Weights of a small transformer language model: rotary positions.
Each number is 128 + 32 x the weight over its row's rms, rounded and kept within 0 to 255. Layers, rows and columns count from 0. Numbers have three digits each. The size before them is the row's rms in percent of the matrix's.

# layer 7 MLP up, 1536x768, rms 0.0214, rows 801-819, columns 0-255
102:130108124123105130156135162085175129141127144123185101123084149168107091090158126167112180191113155187166098125112140111111087112098134117180141092173154123176091083180121077102162171118080063196141127181134181143116137105086151149165159129138127162138119129147226161125130071144091175146191153141076154148130133082135183197154056154205139165112136107132190111106147084073098149140144072066153112119154150163147167123133118088111079121152070137116100099098158132140059131149124143138027076204191135119113159105157144127125127136064154112124138135158128153205144181143173182142107126101117117158134150070168166129110141151114112155154132077112126143132087081156102078094152122143165146111083184190131112139143169082205105121151126144101095163113182114186037182122112148
105:136161094158063087133147178092133112215159164092147137090142123137050135112146111125064104100152112133202155106158180134196126129123122147139165150102124123129131063108185115081130162040106123160112142101108136136135108130084120124186129077104105102089104158080062153139126121111159124157161108147126166128131123091157098089159125176126132106127138116112096136113116125162143093174133126120130116113140154113120128139053116067088127108137183149069129130185089103147112148125127135148133153180124039142132133196062120198156104133097113102125169164173088167181143098151125127144183095100125101107111158160159175202110060119155131097125125157157098100180183096115121143116120122147123131156122164031157129190124104085134162157102151074110086144119133110173103110145145102
104:134171142118178142142124123120175157147130184126121116161079164216127155112135169144103114182141142088164126123089101173130135129102109094099103113134120137121129135137167160092134083162104152095150157172135208179094116074021190123031126171127165117124130088138127114179133064099083151098179161122115121116132146112107172106151053144118187152131179160071055167105131114072187140046126059067150145108183147089115154154119145106161088097085145151130120125152086149105107177101049108133107154094150100122155122123082138132177098136130075111144110153176122037111128159139158086121120170153140054124101110093087124131141086160161061114110090102143128155148173095130114147096130149162162120133137123124069151144139083123097135148082128112180168092105117209149153122133121127
105:127155153114129115113111123136155126151168120101117129113138134123112181131110120081133137109194121082145150099099101125120128167178117159101147101132142127145164118114183109089156144156034075135122094119121086094141089122117123125124137065082135153156078092115113164165132127128159139117118084139140114125132088094099126155110174091110088156157083083106135105118153128122163099151100157138131119166108142104078137125112032090134121067084096114103170104157122127161073116056125126128173161139107106106109132197096135077166158154086159166151115098099093047082129072140047138120105079194092169083173148091157089195138159143131079106157136088087210099078114152105127099106150158091148110108133117100095113110112105105168123159124097180171180108144097191138118129226172126
105:171137123151137126155111092103160067153119128089157162175134144151097211060119128125126167136149161077148123127112091141105108171144158105130087105121156070129143173132180148093138064212159118131174115092179096131167100156015157117112171121120111114143106205094147198128093166066164063058113115093153089168103066140140104207144116140138133189162156024133082131125119176111189142073132078128129138085111052094116123099153146142142091165105185133116095107093159127075104135144122136151103083124123099135144125078107136087164137143128156137100076130116081130085116123112143107132143079116147090144188123185084188139111077070151131136153152101121081129108134078098074124167180116149153158077111146081115127144206092101148124149091129126142134143139108175126151115115090156
090:076132152127063131132144151082100127128122137149131171134039141160153086084109106158110139129133124125146168145164070159128145142084165117119155169104169055145166135137101118183093186096136201097069135122151116079130149105153161145141080114144137110147135162162131169102121122159091129083116124150146096154088150186125146149142141178144153133095145157169080159136107126133097112104149144178175118150139059110127149134063119139118226105176125075105083093106116148186197153156143118178113153134105141142113116129151116114085154107134084119108138119156128146135141072146159145125123143132156108080088073152135133135124068083137142203151110093107165091126116141137061150088117140117180113136125092173156108158120125167138080111169109179116120154147143140187119115130126025
095:129131119164157180162088100148136205210121147171094126125086088160133148188128139118110131125116159123151148164078123122116098076170155162115123102138125151103153158146186153085076074087094119178172104142168173127108152084085116095133155107124146127157115152152155104193135083127144087110166159082105153137177145169120071157192112140106142178120143122157167139127146145129115116147122152122125105067152140152168124118141168102133109055145166146053081169138133139111059142122131102104077044094187095150120120165158096109145059182145097137116131179101060157090216092153088154124090081117088130166114127061134098132169131120106077112183054174149135127078095131137133181159209087165170180107097126123106179097122138060119171148148100138157172148103092120161131144147122141
102:135153182115126113137125122129094147162112128124104113166168122142141103036127123100120122099157174136109220111111094102149090163081122153136161082071145106175155190073171130131125131084092146103121152129159091161099177141146099105077120116079097091112094117135107116078108165153053152126156128157151122148151145101137129124096133125141127110130115105135141115194208132124170224177167099136155104110157169085090162084155115145097139130131127156135175126081148106125151172139115063126140113098128112140092124128112143111127120176131083148123114136139161089206130179099164098126148151100117124096126119176176099116091122135129094117148103156118147069153168169124096105114139107156124109151192146075102132156122174136142123182120161013076106185122162118154123173171177065
100:106069108124118149167080085130125118155156198172129158122069099130172131152114132126113139201129076131114094165127016130128187132131096164184180125135167135117151095184164125128147151107080164157114071135156113141145165127156127129083093161159121168143116126123185082154152083109164144168137067088143136148054100141138108068167096111136072132099115181107172158149150110153068101121092126137162170106168128097171193126081124099109087083143093129062210133073124103161190157114111118205148171189138170158170133153181076126134120145093128142056057127131140092074085155168136148181083086094059113140149116189123122099105079120120195176147111130106183138114152154175128175114110153071110112139159117160091138092163090170114185135137147118163128145119117131067133116165138170
099:103152120135126099106125129148098142120095157151118091099126123138095076117139196118132160114142109149128134109109141108150129140175128099181195133113147122102093144115116191153166144186119109095076142135119127126076094128133087135095113135160141129101200136139159136119135095129102082105091200172107189127078173102089074172187145122079082156139096172114129131194086130134146118084152071146094143170159110128125143172110123029128116142177141106168087091096120168182180184164067157125127086058115135111147108123163094103083181131146107086162070173196064097083134143110121090120131170145103163147123160123144123134123164150136184155134124161133182179086126156171119154073176075079102111163149122092088175199095071097155122142141076149159095102103170111093085132118111144
103:140099149074151127087085150102140074121132157105112073156125129123097134098145114189130122175105152098096115135110153074120111086117159097158123158105110138077145169061109112115149069108139071179175096133165147157090177063167137152161144146207118072133180138155088076114119168118181138165105110108093118113097164064124127129137114131112132185128115185092104099083124123140070120124109115160153116116213137145114126131148084112119154120109092123103159098169104172128087148108123097156133158082164119116123022125194115076079182132109176157141112183113176153127138104115175196183118168070113106115113151138095120076227155132146133095110140093137089125139094187082232073133153131130118175102086099145150123138137189170077121145217058106137143139120128180134081153138132120
098:162097147135119112115166126110151107107120083124192145136145150145118113170183077121089096140146141110123099109124101112148107145182148144121092137116123105104127106150057124165100130109093157094128122092102096112149098102193099156091148150120125056150095128093117123142155127110160154131129181121117154068109202087141102148089169138079093096124099059155158191066117129154125118081174203103124094095079149075145100161096124145160101068096082101127183125092176152111113093127143136125160123089146093189165090124171131147179108138133135136098115113132046129095176099098113160114047138146108143056154170145140054108079100127167134108122132098157139111104142103066186140113157088111163107132135158072104112085101128075122102099158161133161146132151167130129129145092112044
092:217191154169142088163080091005160105162194145043165121122143059085170146125168112082137151098134113135144196060167123137166127104093124119146140149107164155151100154140204125101076170112073158178156115137193134114118116151155131170145156119162131136201142181104119123123096142089103077139142181176105143104135182128184082144091128111121107147140121145115130146106107082149131154138129115161148111121114104143117087120093131124050060116116080148149091152144151122133121131086100077152175122109151139100131100163147111124188112107182123138159161167175154223120108170146129147134090162117148163153146131137101081165101121139158128113090098129101058144130115146108148101103083155098163157108146099144071130165156106119104112120153073074141103122164139128118144105155120090
096:076140118150104095158099150149091180112118126173109151049093129150131095105072164090140124127111111106101147133126127103127085165122198127096164115124127113146129147171158071100080091116164069171133152144152118115095103123123109104157202134114094078109206133219122146091088091071111175133134139119149153144103103144125150175105093160128064097076126116137168148161174122198154179133097200162137117126166152097072176134164114142139149113088090130163106116122102105188155124173124120125123104136135190137110132121151142127089167060130147103079141154114159118125116122139150095094134129180102109119121062165176096111112168061098134103148165133120206083135125100139110070130159103119125096136165119122131131152120156156124088111130079193156128065138096101079108120147138144
097:141138075084137179110099122131168118124213133142133118071137135093153107151100091162128147146145120163181075122073151171145183127126092201088152114094149158145137093179196110097111104089074139172073140104090103163131109077126104112084156150085127143132103154083116092107108078111109086128161149102107150100154165125117143105134102152139189165180183163124165139151107111095053130126139130173122146101085146105099159194137120171103130170050107124119070125143120186058146117121122122100130168170120093103183085072138164148116127143148180135149127098116140069086111099151086131163131119121130138122121124145175110126102184108091089098107146153136147123191154150144124123114120173158073165134067140108144132192118126084109114147135107129145126152132163143203122134129160213
100:135133127132137159139125122144135099135187109093128141151159102103137135084126146142158090089100087146150109091143180126138118105118144105143079134117159151144126116160126052086121138182138046143122129100197120132147126077090081056112092062133075161097141090175138113099123127126124113145145137144119113118111146136067112128123150115172115128135129159110106155108075089110139082162135124126096118102139075105151140116077159160124149111068171181145083117127165191107120150134165158094131105149138101184161096132134167157137142128141155127128130137140105158113107161092067133142115179166152107128103155168116127092078131121129088158134058184102165097147116147145121118117149112156112167094159177124122130143181092194137125101129187128095092150118075124161100081109078145
098:111076142096151113129116133107068210136057166136133161137103088118103149202204106098112124146149140104169173131172133094164147146153178148228133093171149154130188162068094135130116136107132210145136113117190153145150163130148091153096069079098198131121110105160190109140140160180114134126150118119119170126087134152114116144104123161137111125180184090152125153119132088114074136102085094147185123056109113102116158125160134170145117088113091229140087183138142101151118159151157143090171122137106146131093101138146165125154135129142142143108108132108100108173130120047149156165139153166127102087179135149046142119123126156150155164145143118163155098086098168128102194156192111109098091126097110167115128134153097085129059141121143092121120137163119125176152128142124148
098:164122093143159151107097190126112147083152107174147112172118150101092082171136201078088153127099117117097141146100119085161116122128127067102077113149155104122131135108095141165123164119149113067107143140084105136118097147138098120071114092159167113086091155123114158106159108103063075115139148128079140162155113060084169185085129117146150112113168090160131163080097074141102102071152073191111107105125128147146174137096134070139126124156146136119163141048156148121094144142119191145171038143138164141138075148130136113123131117088114153127115131161159071146129134089153131146137028098139131075114115121137131115105167188174109146122103090106114087163078132164105115117147100152110118090071152149087112113183109103130123134166087138159092128144130110150096111091118114
101:111182125141130119114155161147088150123165117089096191083164138100109111106105103099167155156084111156123145078174070121125131130117117068112135112121122116117107075099174144154115117149077186145124083092112161145129111153118155115147099057126148179090124131184156153099115101206137094124130124121160073104152096094144144133134103156180138145133067139119148117152088146090108150087146114150097131070116135094068144108182115163067165081191087168177148087092106169098088072098073104126125209109124128078101145100109123087136080130120068101148102134116085065172139098119122135094103129161127155141169158162089135130124109180145088089130121044163112146139112160122152110158116176145070127132151154091088177112167136103087171139103110195142131110162117100113109131174126123
# layer 7 MLP down (transposed), 1536x768, rms 0.0175, rows 801-818, columns 0-255
100:100149146120165121141131129167093131135156179157187171080141222074156115138118154134104103120142135145075113131094160117142151176169127123103124130163091144116039143123102068108167158144118111109139147173156118143134088152157090112128063144135180101132108165092053200133077068121087133144138189109152125200158141153129118084165137157141140171148114175141123150107148120116121130140200076078142065163162155097166151148198129155120110119135138133136112127151138130193148149153091138097112142157174058053154134126113136152131119171164123140098141130140112123138081124112179135095137081169156080176131101086160128153158079148120139082111161111129113166134124161183123098148064136113061123151102039072143094083138081089147070161144050150120119171110160124116143176146080152
103:137109123123078073051109117056117131187082123064179170133134070113093152162111144087158102099159131117138168100160124175121117180133152060163086167127149073089103109079131084188164109090103135133157082070152131102125161129137076122202076139101113106126152065128164176157152104100103120120086097175167070181083100105176107100193124159118144124128226141076141137046092094110112108173103115058141141211104100182102090174146142145127118107115147101116122131155111104115162191086110121136122163070148163141095171147101183136114193166090109148183096047150112117068172151085132148075120094138083117156193153156163141142127089119180185162200110160105074146098142187153125156182095148173096149126098160133096118167154129128115137140128130076135137146125134105155122140083158084
106:134120131165127081152095117147134150128148087148101117112127180106136083142120126108096175086126114174157161105120163078128124125156114186133126118141162131132115137118101139137153118154123074102105162086122167133165169074168062102124171117162140106130077163136192173105091161129118086121172156159087134197106078134159132121147128100149092087149102139136148110110161109113110125130151133161102138111111162121144168130136128189147174128122117153106098100079148122073100059129162152124178047101120125138088148089184156146120113104099102103109124160156103168091165134130159118122119078127146151046182103127047125137159212123184165147067136119167094102127137102073125168119176138152094132108097153096114126141087119111123122169128153043118131167124147155116154186153147136
105:091127060113167130124165163138022134157109172113102101111166136105116216116167145136100071178092167119093172094121138130131089114167199105154109160122065105072118154115146189128108128128148140144136113141132102131126064147117117163152102094147148080135093105087091141117097112097115088136111174100103134115092157164112119166157080142124106158094129156125084134111120073134121133151124149149065113098180122100130127145122125122114094075136101157030144192119162141144137203083105106059092156147185141091125098053170135080150101164089083140123137162148142116096111137162184163129085058157107110114096127166101083084131190148090071108159145116194147095109228128071107171102101177149127172064148124125128150145123147112172123151139144108158159119101136148125163147201188158
107:138164105072145104091147132144108115128070110116132110132152111155076083104130109154144129117105053086168115140149119145100147147153123131154110101116131097131141110156178106147135122144148143127099067116103199135133120106134184108133155136131158134103130099132144107151102138089140140187157093166050156107074127160160156149126113107153117060162141123045118138113154109156087128146115118207105067051130108126097093183172167137128147157110129081064137113124087118152137129095117164159105158163141116138133129080145126086176125031107115143078174135166107116115094153136118116179189107091131127117127085096132160127093173139176095104153076147198132094117124186212093125119089121158142154096116096165113138122113123106118105160110166137110125124130128096101146114096153124
091:141139125117107120121157149121157160105109107114174135230123165112078112113092151095024168184123143104065149123230145116109084130110113112143093168166125104080098128124100146158088185114146180089128126144162111066134096110171122126143081126099118116109105161131083064157155074157135140134103159143138119182109146130110134113105143140104151131165164100116132155159132215119075160141115129130132120106052102126122170107134117147091216132135110130099150133140104126185159130172127073108109105104118159177074088154198135128110176118092123128065101089165125136095153098112103132171092112130111116112119105098147152105141096141126120106163135156084117051107060098192095083141214155127091141143146125119143156149118209111142137093153151207214074141121169126193114135152071098
097:118123186131097086065137162084108113140127114101121166118088069137113111119086129160130118129085162084095114114129103110163139158158110133188111139130123105118147108031115120145133107106103117098165117159032131108124097129121096124230111132144129142119153147135111042135203119104135115117152129149087127136094173094102148137079124077146098113134101122116105093082150118139103113136151153134137085138174149143016102081136136139119144182146141125103118178105066152150165126124161168101119124131113139159120114125074105159119130087146178128122139095120092182133094119076111089107110092122112180107110148120134119085109156198151158081164178155113143069109054130178137109084073089120132084101122142151132091067142127192137157123129165093172127079098171139151138110099166132
103:102110127091116110076083107142106095125174161124150113169158123099116147178091107150140160075057146098131111131135038197122174144134090128054127120126145166210115136145106124108055134151141124036104169092151159109149042122162144163206142111085117113093117092156200126110146136140201112079140133106114159126158200010073141097150105154106122138106192133044121144171142173154144133094127120079169143113120222119163094163122112103131158129148090195131128149110121121135160139128083123169136130103133123126127138172116154138165155122135162138122037188204103130110196131142095137148146124119093211108114118113160077114153127064154153131135155116143161176086105107110133143198208103132057153042108104078107130180141124140131127119068130108131116181124086099093176106182137171
099:099107152154107109119159180119131139113155119134104125095060213145136083105089140162045115178142113129153115140169125087185104169138086161103094098140138066164110192180158129151140157116180186078142118167177107170141104102068097121071127106116167144156102165123100182146159104173143203064118130146183116190127115110136167156133090095102113127150132128106156121186161171061126197129143098108171130050116123114168121149125165144148086113177108126157134157104129123165107111168129149139124174079149118153173123090148119209156091184119238118122170108156148153127147190121206191188177118111132145122169146052184116108142028170097122142133123178153144131137114116149114133139138164202103109146113124136151207077176173093107116067201106142082174135152143147100110132181143106
100:111152137129113109114161146105098130126128121130138097127103113091152127215123127131125151097101087069149123134111095200070180099098119120132180127071118160090112121179118139146101166173104164147157155057097195130125126126119158121153175139099097185087132165117161102161155121133129091119129135168111141201166149131151113120097184146135112175112155090126143135125090122150085111104149145098162140062127168217121092147143084138157089120039098144090101101162072111140090113135103148106147146115090198090100096134155142127166107114131045135138128146126121068176116083125130135143191117062154092141146147149158107087111101144123121117102099074124116145122121148061127139134124092076088171107154124139134138142138122189091109133064129095157148140094124115120162130126118118
106:100104107125146088125144169172141125119109122145143142148155093126132095119162119082105171094156104184187119143110093134089111144141081138168130072109110192076151174109107108126139146106187115107085111119160122120130107100116135160124131113098093145153138117159186140149106138120160114125155112176114091120106070194136106110099155126142109126111111080164094133098158146071136131119139129166166179076150124151145095162125157083164176139143152114114119110109090120149158132120136136142137154083187145173103123054123125123098124199102125142171110176139106185084129112155192114159142202133196206147124070163136084115125135087140167124193076042142136067128126143150134112170135141118155088127172054083117165166092182170141076130144159139106105123085127100095113152158090113
099:121126110120101148136112116129147135114154141143103131095122160133130099137114042113093107156195149137097152102190124067114125133142121140067137149139180153108177138144131174144126158128047199136151043143146144153134121094174109131194088129100133183118093094077118146138126111156151118108104110114122178118143128121126228086082132136143160157119112083109119141123137079141140137118172133117138148114193166115162158114122158132178205106166155134089144146093139108137144134172138151150224190142150151180136139125084088128090136128106119154128130118081092126142143117129089129109117113144139127073123128126098136138095089152156114095124185069136139098124186120158122120087127143130141159074185112135108138102162160130121070102131098135120110126128195147119134130107124114
094:089152130085171196124169192215068193086084100200086143142133065117073090131099096091134125139167156160149066153178096154129125159119102052097071179139127133132131090169149112113115207195103106121063111143067134112151083115149187131136100213104130204074127110100140120159110131104091157106118175194133141093092141157101155214131117131158105103105135061124119108153134097059120161151096146087101131131158144181113148116080102092187140139076137147137113104123179084085148137121142160160123097114115112145127115099118111152147144121127146126110143116104150082076129103060086111141132154148144148153144136197185133169147121117092135104132128118144117123037131112103095182104079137129136150100102185070108058106151144168120111104160211159149089081121079124140057102122083137
097:122132144140092106128092122114095136129104089156143139122130101110151121113144142122131123138117149123133103172134133117113145121117105082135119108161145145166118101167113199092065078086146098146171126140100163099126144035079100105132168101129117169131096110066139117132077186109088082118110122135170109049115189132096095125065123150090132106105158136087093140135111120135068137119133147146152062104162092090147101090112143124146115129192111088179178190122127200160112151168084153139139168150147153054089145084086135193136102121100150121162158171151184142149148194155084152132135179100108136147126121170179101144162165113108166088117104151127155080121128075119083183150127073129120140143153140105110118096094091114147144201130131191145121147110117132104117179166124116
097:125135138151124099118140178107098089137176134076093163125166138171156118183138099128115145132129083133092098141130170121122099151111130121156150180139108128105106133101101116167096112167097058119148086102092113120068131128118038088077116116170158142144184099122092145095126117162134147159160137078235121150140144135118168104099102161095150175132115149114129138141165142138134117110109093111141099111190176129085105108123156165127113124172116122108133169099121103148106074117112143107137129078121068115216185131149096126089141111124123135100080097093139179167231139175100098120116143158158191174167110068103117160148178167135079100152148138138085113131071061091154105163068138091055211159137065155122129124067121059117087108153142117111142164114120080074175147086078131
100:087149121137127115145141109093097167098073141148128125168098133109136131126124160111015130066156167181123139165134152139125116112222147158148141104157112076126116141086090070089154124101152174142102119143146095075147153129162131107139155134144065182103112143125133114094159101129150080130079041146136128101160109182146150108098117144089129131092091091149097157108110178110086123168160148150141087090162191172097127163115100141160092095169130172100112116109087142169074132151120181116121118117159126078097117121162092118101066105155192130113156145115131133175139162136107169066105127133126152135177108115118145165144141141094151127118141119178114137125188087068104137173117123145128090116103145170044159142155161060155140147139148135137150116177093153132154140051143199
102:183144182169112124158115113116173116171105193101128107175114101150244155037059136203141149151114104112107050127101110136098142136108159134121117120137157160127171131115103150132125182114158092175106090054085149141148158129144158180132127190140167058081125107139169145201146126092141154123156121204124119221122188172091081138136096145114119083120178148103146126162081087134116098128099149091131146112143136144112124123120116172155186135090093114102129149150114118137120145119129099108106119128136154095098144132168128113105171077138103142149111159132133131106114129125104097106123124110075103119134166146108178141121114062117174141123183101149091202133130096134142174164105153113165166153097097122170099150127142154108140127079145107060169168093084131097225070153116072
098:173161122148123121082172116146123123102170151119095142094097149093169172088091097113135099127138066123149137146170077125150162151159155083112156162106172051144195095140085133129124140138118121126147105191115156129121156157135146158192058137170111122147153132120110180100137180146113079149119166134120133077110099112134083169106130104128079106135093151181180113196126189104107154157051098131158178139183162122152109076159102092128141118139148189110152155137128165165159160128083087128117126123151134161124183111119141157121128136079203104129178170090115149093082137089111162136128175123116138137127124122172100119202119126114166101189116076144172167204164156103118144118078066100144135090176126100112118178081120134134140108141145183101109094075134140142121109115086057
# layer 7 MLP gate, 1536x768, rms 0.0222, rows 802-819, columns 0-255
103:124137099144144162166103114208126132137187077128110122084177153143111098122171109171130150115127036126134115148118164137141121083097202150117102090101153124138093179170106113105095155154135122143083179086150082102122124111134095114122138136059114061119119127152156101119139189178139172159100126188188119176145079112159145161145134138116169092147154059101159087105122130101122102127117114117151113121105125143107188164159103084167074102151166096128070192088128136144088157157130095080125096148117153138129096038102079130170125126130120147142166110188142114168142150119140135105166143214189162141133133052104141147119117131082164114129140120178182115111132133133162068100075107159091129108112155121124100074184105152155156136097107114126135118115139063090160147145124133
103:135116098174157125110072126130137087153156107140128121136113171095133174125108112111083115135158132139106158094080132057160115153100100083104097049114128199081089126109146149111091127067090112133172158134195118108169167121153144072116090128172166185098147183076111174141111129191154110123169098097071115162128097113131162143122146160124149150111106111087092120140155127078137135111165147161105166082161109099107152172159127133104189109092106078121106099147173093092050177126108106126153127097124121086067177077107157100169127098166053118133124118124092125131118137114155066110125104152154102035193167110072119102144159152178127149075142095134121138158131158142139128161162136102145109095109216088111102096163126066152116059133166183184204081111113195129129077188126140
106:117121057134183127171128113079137160091144108145114073102092075176198187158094113168082167152131087120165223065117104157172121123124189125160119080092093149106143166155075106119088159114121138073088082092126151152129129114057168157124108132158154156097188105176133114118089127170141147160117169132117152144119183128150149129098139142139069081076111109118128048141147140143089090142103124137165126129150085149160114146118127129153135121036066114099157131116106152100151161150094114099137194143158141057157155068101128140144153144107139136134103106120219107140131072097148150115136132131176118179143137153201122116138131141187068134102101141145164088170165165122128103115125125195109184103088135144145155117055095163129057131103165119066113137129100092119125136159124136
106:136123131171126170198129125135103182093084165140156080049131116128139214186113170144180122071137089102073123084080097126142090109140073184104049092128134141137147098032130158170089106086155150091135124135139130162148078180112147178105070127056133141175103161100128101085087184194113132119161103059145052140155164146105134093091140091115107141121104121144183121119135219067122192152182049105131103137166095147134134207168159117140053157103141123119134113123126091127192127117146106140135076124126195105139097110105135115125182107151070112134147117089071112123172093078132151101119144160163118210142090062088140150168146135130132087155097086125070092163103145145098094145164124115167129088189108093136106158095100117122137106150149088157079051160122136145145168089171163
085:116116141142117126138118166075122089146121141123115109201120069102160113134096136162078151123151119126143164134131111157145174199125138170128150126096110138133151198105140129110098128136170102123103091144099161118045166119172153128139092096138158154111230116191162156101138170164110153076134134149154106145096126165128153122114135161154133113052213185115157109107135100159120100115118189151085139143122073145126086181107133173132150154138076077115162141109136117126110115142116142132153199142117096130094132082133119080152150122204069136109134127150223197119088106143117154087081119131155162079129107140192107125136125110124144145145097132165144077129160135130149119131145104129140043156114097172128111106079086132151088143094056106052143181101065162124116136144116097
094:170149126153150127113145105126110102146171147164141106183183108120122138112182109124119150133143096151165113144133128140108068149060102164096136110125151095137161154068117145164151148052141140117125103143114111149154152121164084158091078079088096127114156160113086121127183105176122063131145145184135121160132106140147121068122122096160111114165094128109119174145130134118132150099116065132141102116178171071069155152120094130127162120057118076131143162165106129105161109148113138133130120127088158156095147145121210144129164174154093116150142121148147133206121181149166098087126058114121146133102128104170167136111124117110127157149124107164102100109182141120159169104113232063199121177156132126119057164144102148118074132041166128074113095143148114156194200048081132
103:098130129108118119144097125129105155139097094113130136061172121138144143111099106204145119200150119177103146164136178127111170155091173160136065093084131208123166124156172130139153132164108075126104095087087140136134113148113131132151083139103121102113134116060096154164109118108194121129159123123201160125144054164115166180151111146122194077085140164152161124137167118123102134142147147118075156133086164130119152172062160150138178170102127140069129132146136084095051089117104047140091103148105157151124180123135146133151140113149123115044121132157145175110144170126138146092158106163147135110164105181061093174081081054124147081080134131186158128147132158081116079108100151134105059146191181146126118095162128142111154115070125122055083125146136119122084165136113146
101:116160131146150145127176113164091142141111133128078172100118100159179143127154137103179098178102120148196107139120046117135153100139128169160151114192217092108158061167095132087127111102138164121094161184106131170127130101117139080096109089067132139134155134127151157115141090181166118060136094130165137143084068124090131112177144122112099139117162080125102122136177119096094171132111044116124130151175124137057115176190128122161104120125096134159160153137139106096113107129140135150089181127248145175157132133110121108122094199196083101130139090122071126099139154203126181147114091090125123154171141109108179168181125105141098133147081114171176157192139171152092155099108182127115092113125094106090116131114152132116125177116115157123106123191142110144169115094087124
096:145148188138129100141163180071128055144145151105144126135124100155144101104150155135097092091126143128126126141134097111112148118167099092117102195154134129134183095106092113147129181089113137105069104089214126095083123111120173115126147158101107121112159137103119162112150147138146139149096207137067120155160100147110138089167102151124114069123102177135090180118139155138111069103152146167112140161194105104135117189079098091096174219112143159048164145174109099086097142076120146133145177100092114146105124157142131066075158114111098131084121120105114082125129166111110113128075102142130121169087117119119077121080094094179143137105174111180107080128151221146119046083135118164089074141121089156121096132105095113121164106148154127115143116125140127108154173075117151
102:111110198121149141153136152137067128121164134167095137140122137131130162084148085132167154213105158093096146159126173100144111162031124085135130128158125162149140123152153113132172108115120112176126090088095120141077135111127079159122171090128086175128129121095109073137145177140184033134180151157100119126129125115132119124139099112138143153151136177093108116142135119118135203143131104118114127142178150148107214104079117140135125105133124161092144118148089166074054110138112166151100112116131101097100098121135077091146141126107112121085122120143147097125057161121098167103087132137101071126146111089101091180143074184143148143108132157191128126104102131125162129173094165152143134145118126197115144085039134110104100149112072142145159161125137135110110139129064164
095:158130126183095118158143098132148142108155135128109130184109105135155156141182068103131101166182150119117111129063126147222086166135062124129089056041102104167140145121111094122172154107169165137120128089179156132154078108129114163110124141079112143190140132084128142115180075128183096101133147129151124092138178054095136124137200135164152162127134053180195111117154065097144097111188139115087127107124145080135167168099121163152077114117102103105189102114189087108156133082119199074154119107127094108119091104126081208165136138118111146105099154100088102092127135095051085152119157128141141155132163151151136132145057141128132101107132123131148115123110082144151156137095106119128128100106109066114136122114109088105115177159140152143137157153128153144117160131094134
095:142156089129120149125139180143093155073162068151117160151102143130132108145122133133148122148143145125112130109159193135176061184152126107151089131119132167200069063156165071063096170156081086093120117121148061100065116187157229138203144156170150099081125127148132140130120139116129157117133136119188093055120112117121196132141076191165198060163171133159205161129194114048099144113156145086138105097180055175110158167133169061119170155159115130106130088108123065123082178151116123242127175119155128148162141136123152125119178123148176135083135066190151087072137134133130134153167101162140187153107119136118154172141114066098160090146125099137126128145164127118120098120109113206116138101169103128094181103171117125122139150150111107105116151138133132161075123127149118
095:153134145122110093145097112100131096152133115091146104077101127146121131157104088220164157071206166139144142101078139094094167141171136112118132112145173129136118134087125078090131150135120148140135062112130128156111175107142138149118106155113143102149164098088133116161105162138127149117076131069138135135107146121073106088134117123161136114150165168149141092091091128173109148157114173092132168121120091070072105105089173160133166145139149123109104134067100208093253149115173147159081183132150172141162090151189150104133106131103162134116195139129140126117117158172151159171083132143100124114136095118098150147054124182082104131115072178105111128148147126126139096123121141121126110130137129116151130146163088146176140129147157089095141123073143094109175100109148072
097:088143126147094150137145151147160154087116101162139139134110124170122122090125155053125126155093105126123099121130129123142118108099106112117113096130144135124067135145184136091176148161112153140144155166153133063108134145149138147163159096104107065103130167189141146149089109130075091146115098100178120123136160126086159141135111200187199164125104094156158148099135082102143166058088045127138100156099058179136181111129080118117107132141142110212159087058163102047194147122089116131151104146059159108066065101197137072121078107132127131173114106179075159093157068077174108157127114119149086067064146146111129151153135190155166173173113089102141103087156149142088140099127173175171118117142134137094118140129097078113078191143128128107111182183128078168141115173139118
098:109169141152143113140111111149114109159115157135063140081106173132143170122091182090108112090151175081134144141109139105108115100126118124144190079145141119085139162080139119133158126140158080055087165176151131124151068147186094104111126092214143109100143173129184117096125114125132162180167178098125172091135164156091104121065160146120170149130123086150123100123118170108146158089088129099168110093162122085054191180115127133164168173110115140132179106187086144128139149084140116155161075158146102163081103145146106115164191073122110095171158103152108131129134168055106110122093158110107118115086151100142111164117106113112088163115124102125160093120121106127169125132217116129061144136157107134054149130116093107174174126085131125151135124043182141146104116127128106
100:101171079173189143162138028103149147113135115161192078157161116098204154128132134166147085158078100068132127162116134147121147099147177174110150136139177129146160145135073131135090165081223106167082144113157161162157155120155148209150162184123144097140152137134127150104151124094122086130119116136118104224105139172125141125128150150150104094139144128166141077139131120103109117127168135182151157174116093116157130158077107149188117071126128133108119147179157118188088102154124126113104137163121100134103090107147136137092149052136133133156096086159186132182053126157140100108025140112119108161132078110143121067133103086090168137076113150135120124136118151097172151143080162067131085139098173137140089182179116137145131101081141068107112142173172073095153050092172113
097:083153087137129149109132135130164088162097114121144122155140097104174082142127117093117079169132096116132139114188092138119149178139075153117141144093132060113070163125113169087110150111139189122116130084121160101134104148167170140127085136165149140194116131133120147114067124116135120159094130130178105181081147102102086140129102158143079154136124133097140079129114079157133124166068109067069134139109122107111117072198093122063114121096114153147133158152176124085084158164075123087089140091107179099140079111128124088147058183141057095237182040160080167131137088150134139087100159124142091107109146107118164131164149164098107097105152124136175124142148182123161191164120178146099115079123164151151115179125162117129100149169174230112096143135087130147186142110088097
095:145171142239141168189099066141163107137226183147130125112179106144193127110113099153124075091117167156165083076165095073091135125126119135117136108144119172127159117098158108125081159110070120101095128114185135110125130106124169091149100088091134181106113102125142142139171179233139152097138102170145162097100121157185115137157144215152086142117091120113104088141140120141137113153142130102139098133165103131116090098136119088136142105106114162086113161123128156122064182115127144024147213131117113140151200122129171134111102071125133175133096153118149083125129125167138091075126146053121174129132117079130147153139142121133123166109136160161179102121156195160041165134132118158084175147122190133140103117079183127073095081121176176126111078172076196037150110097129122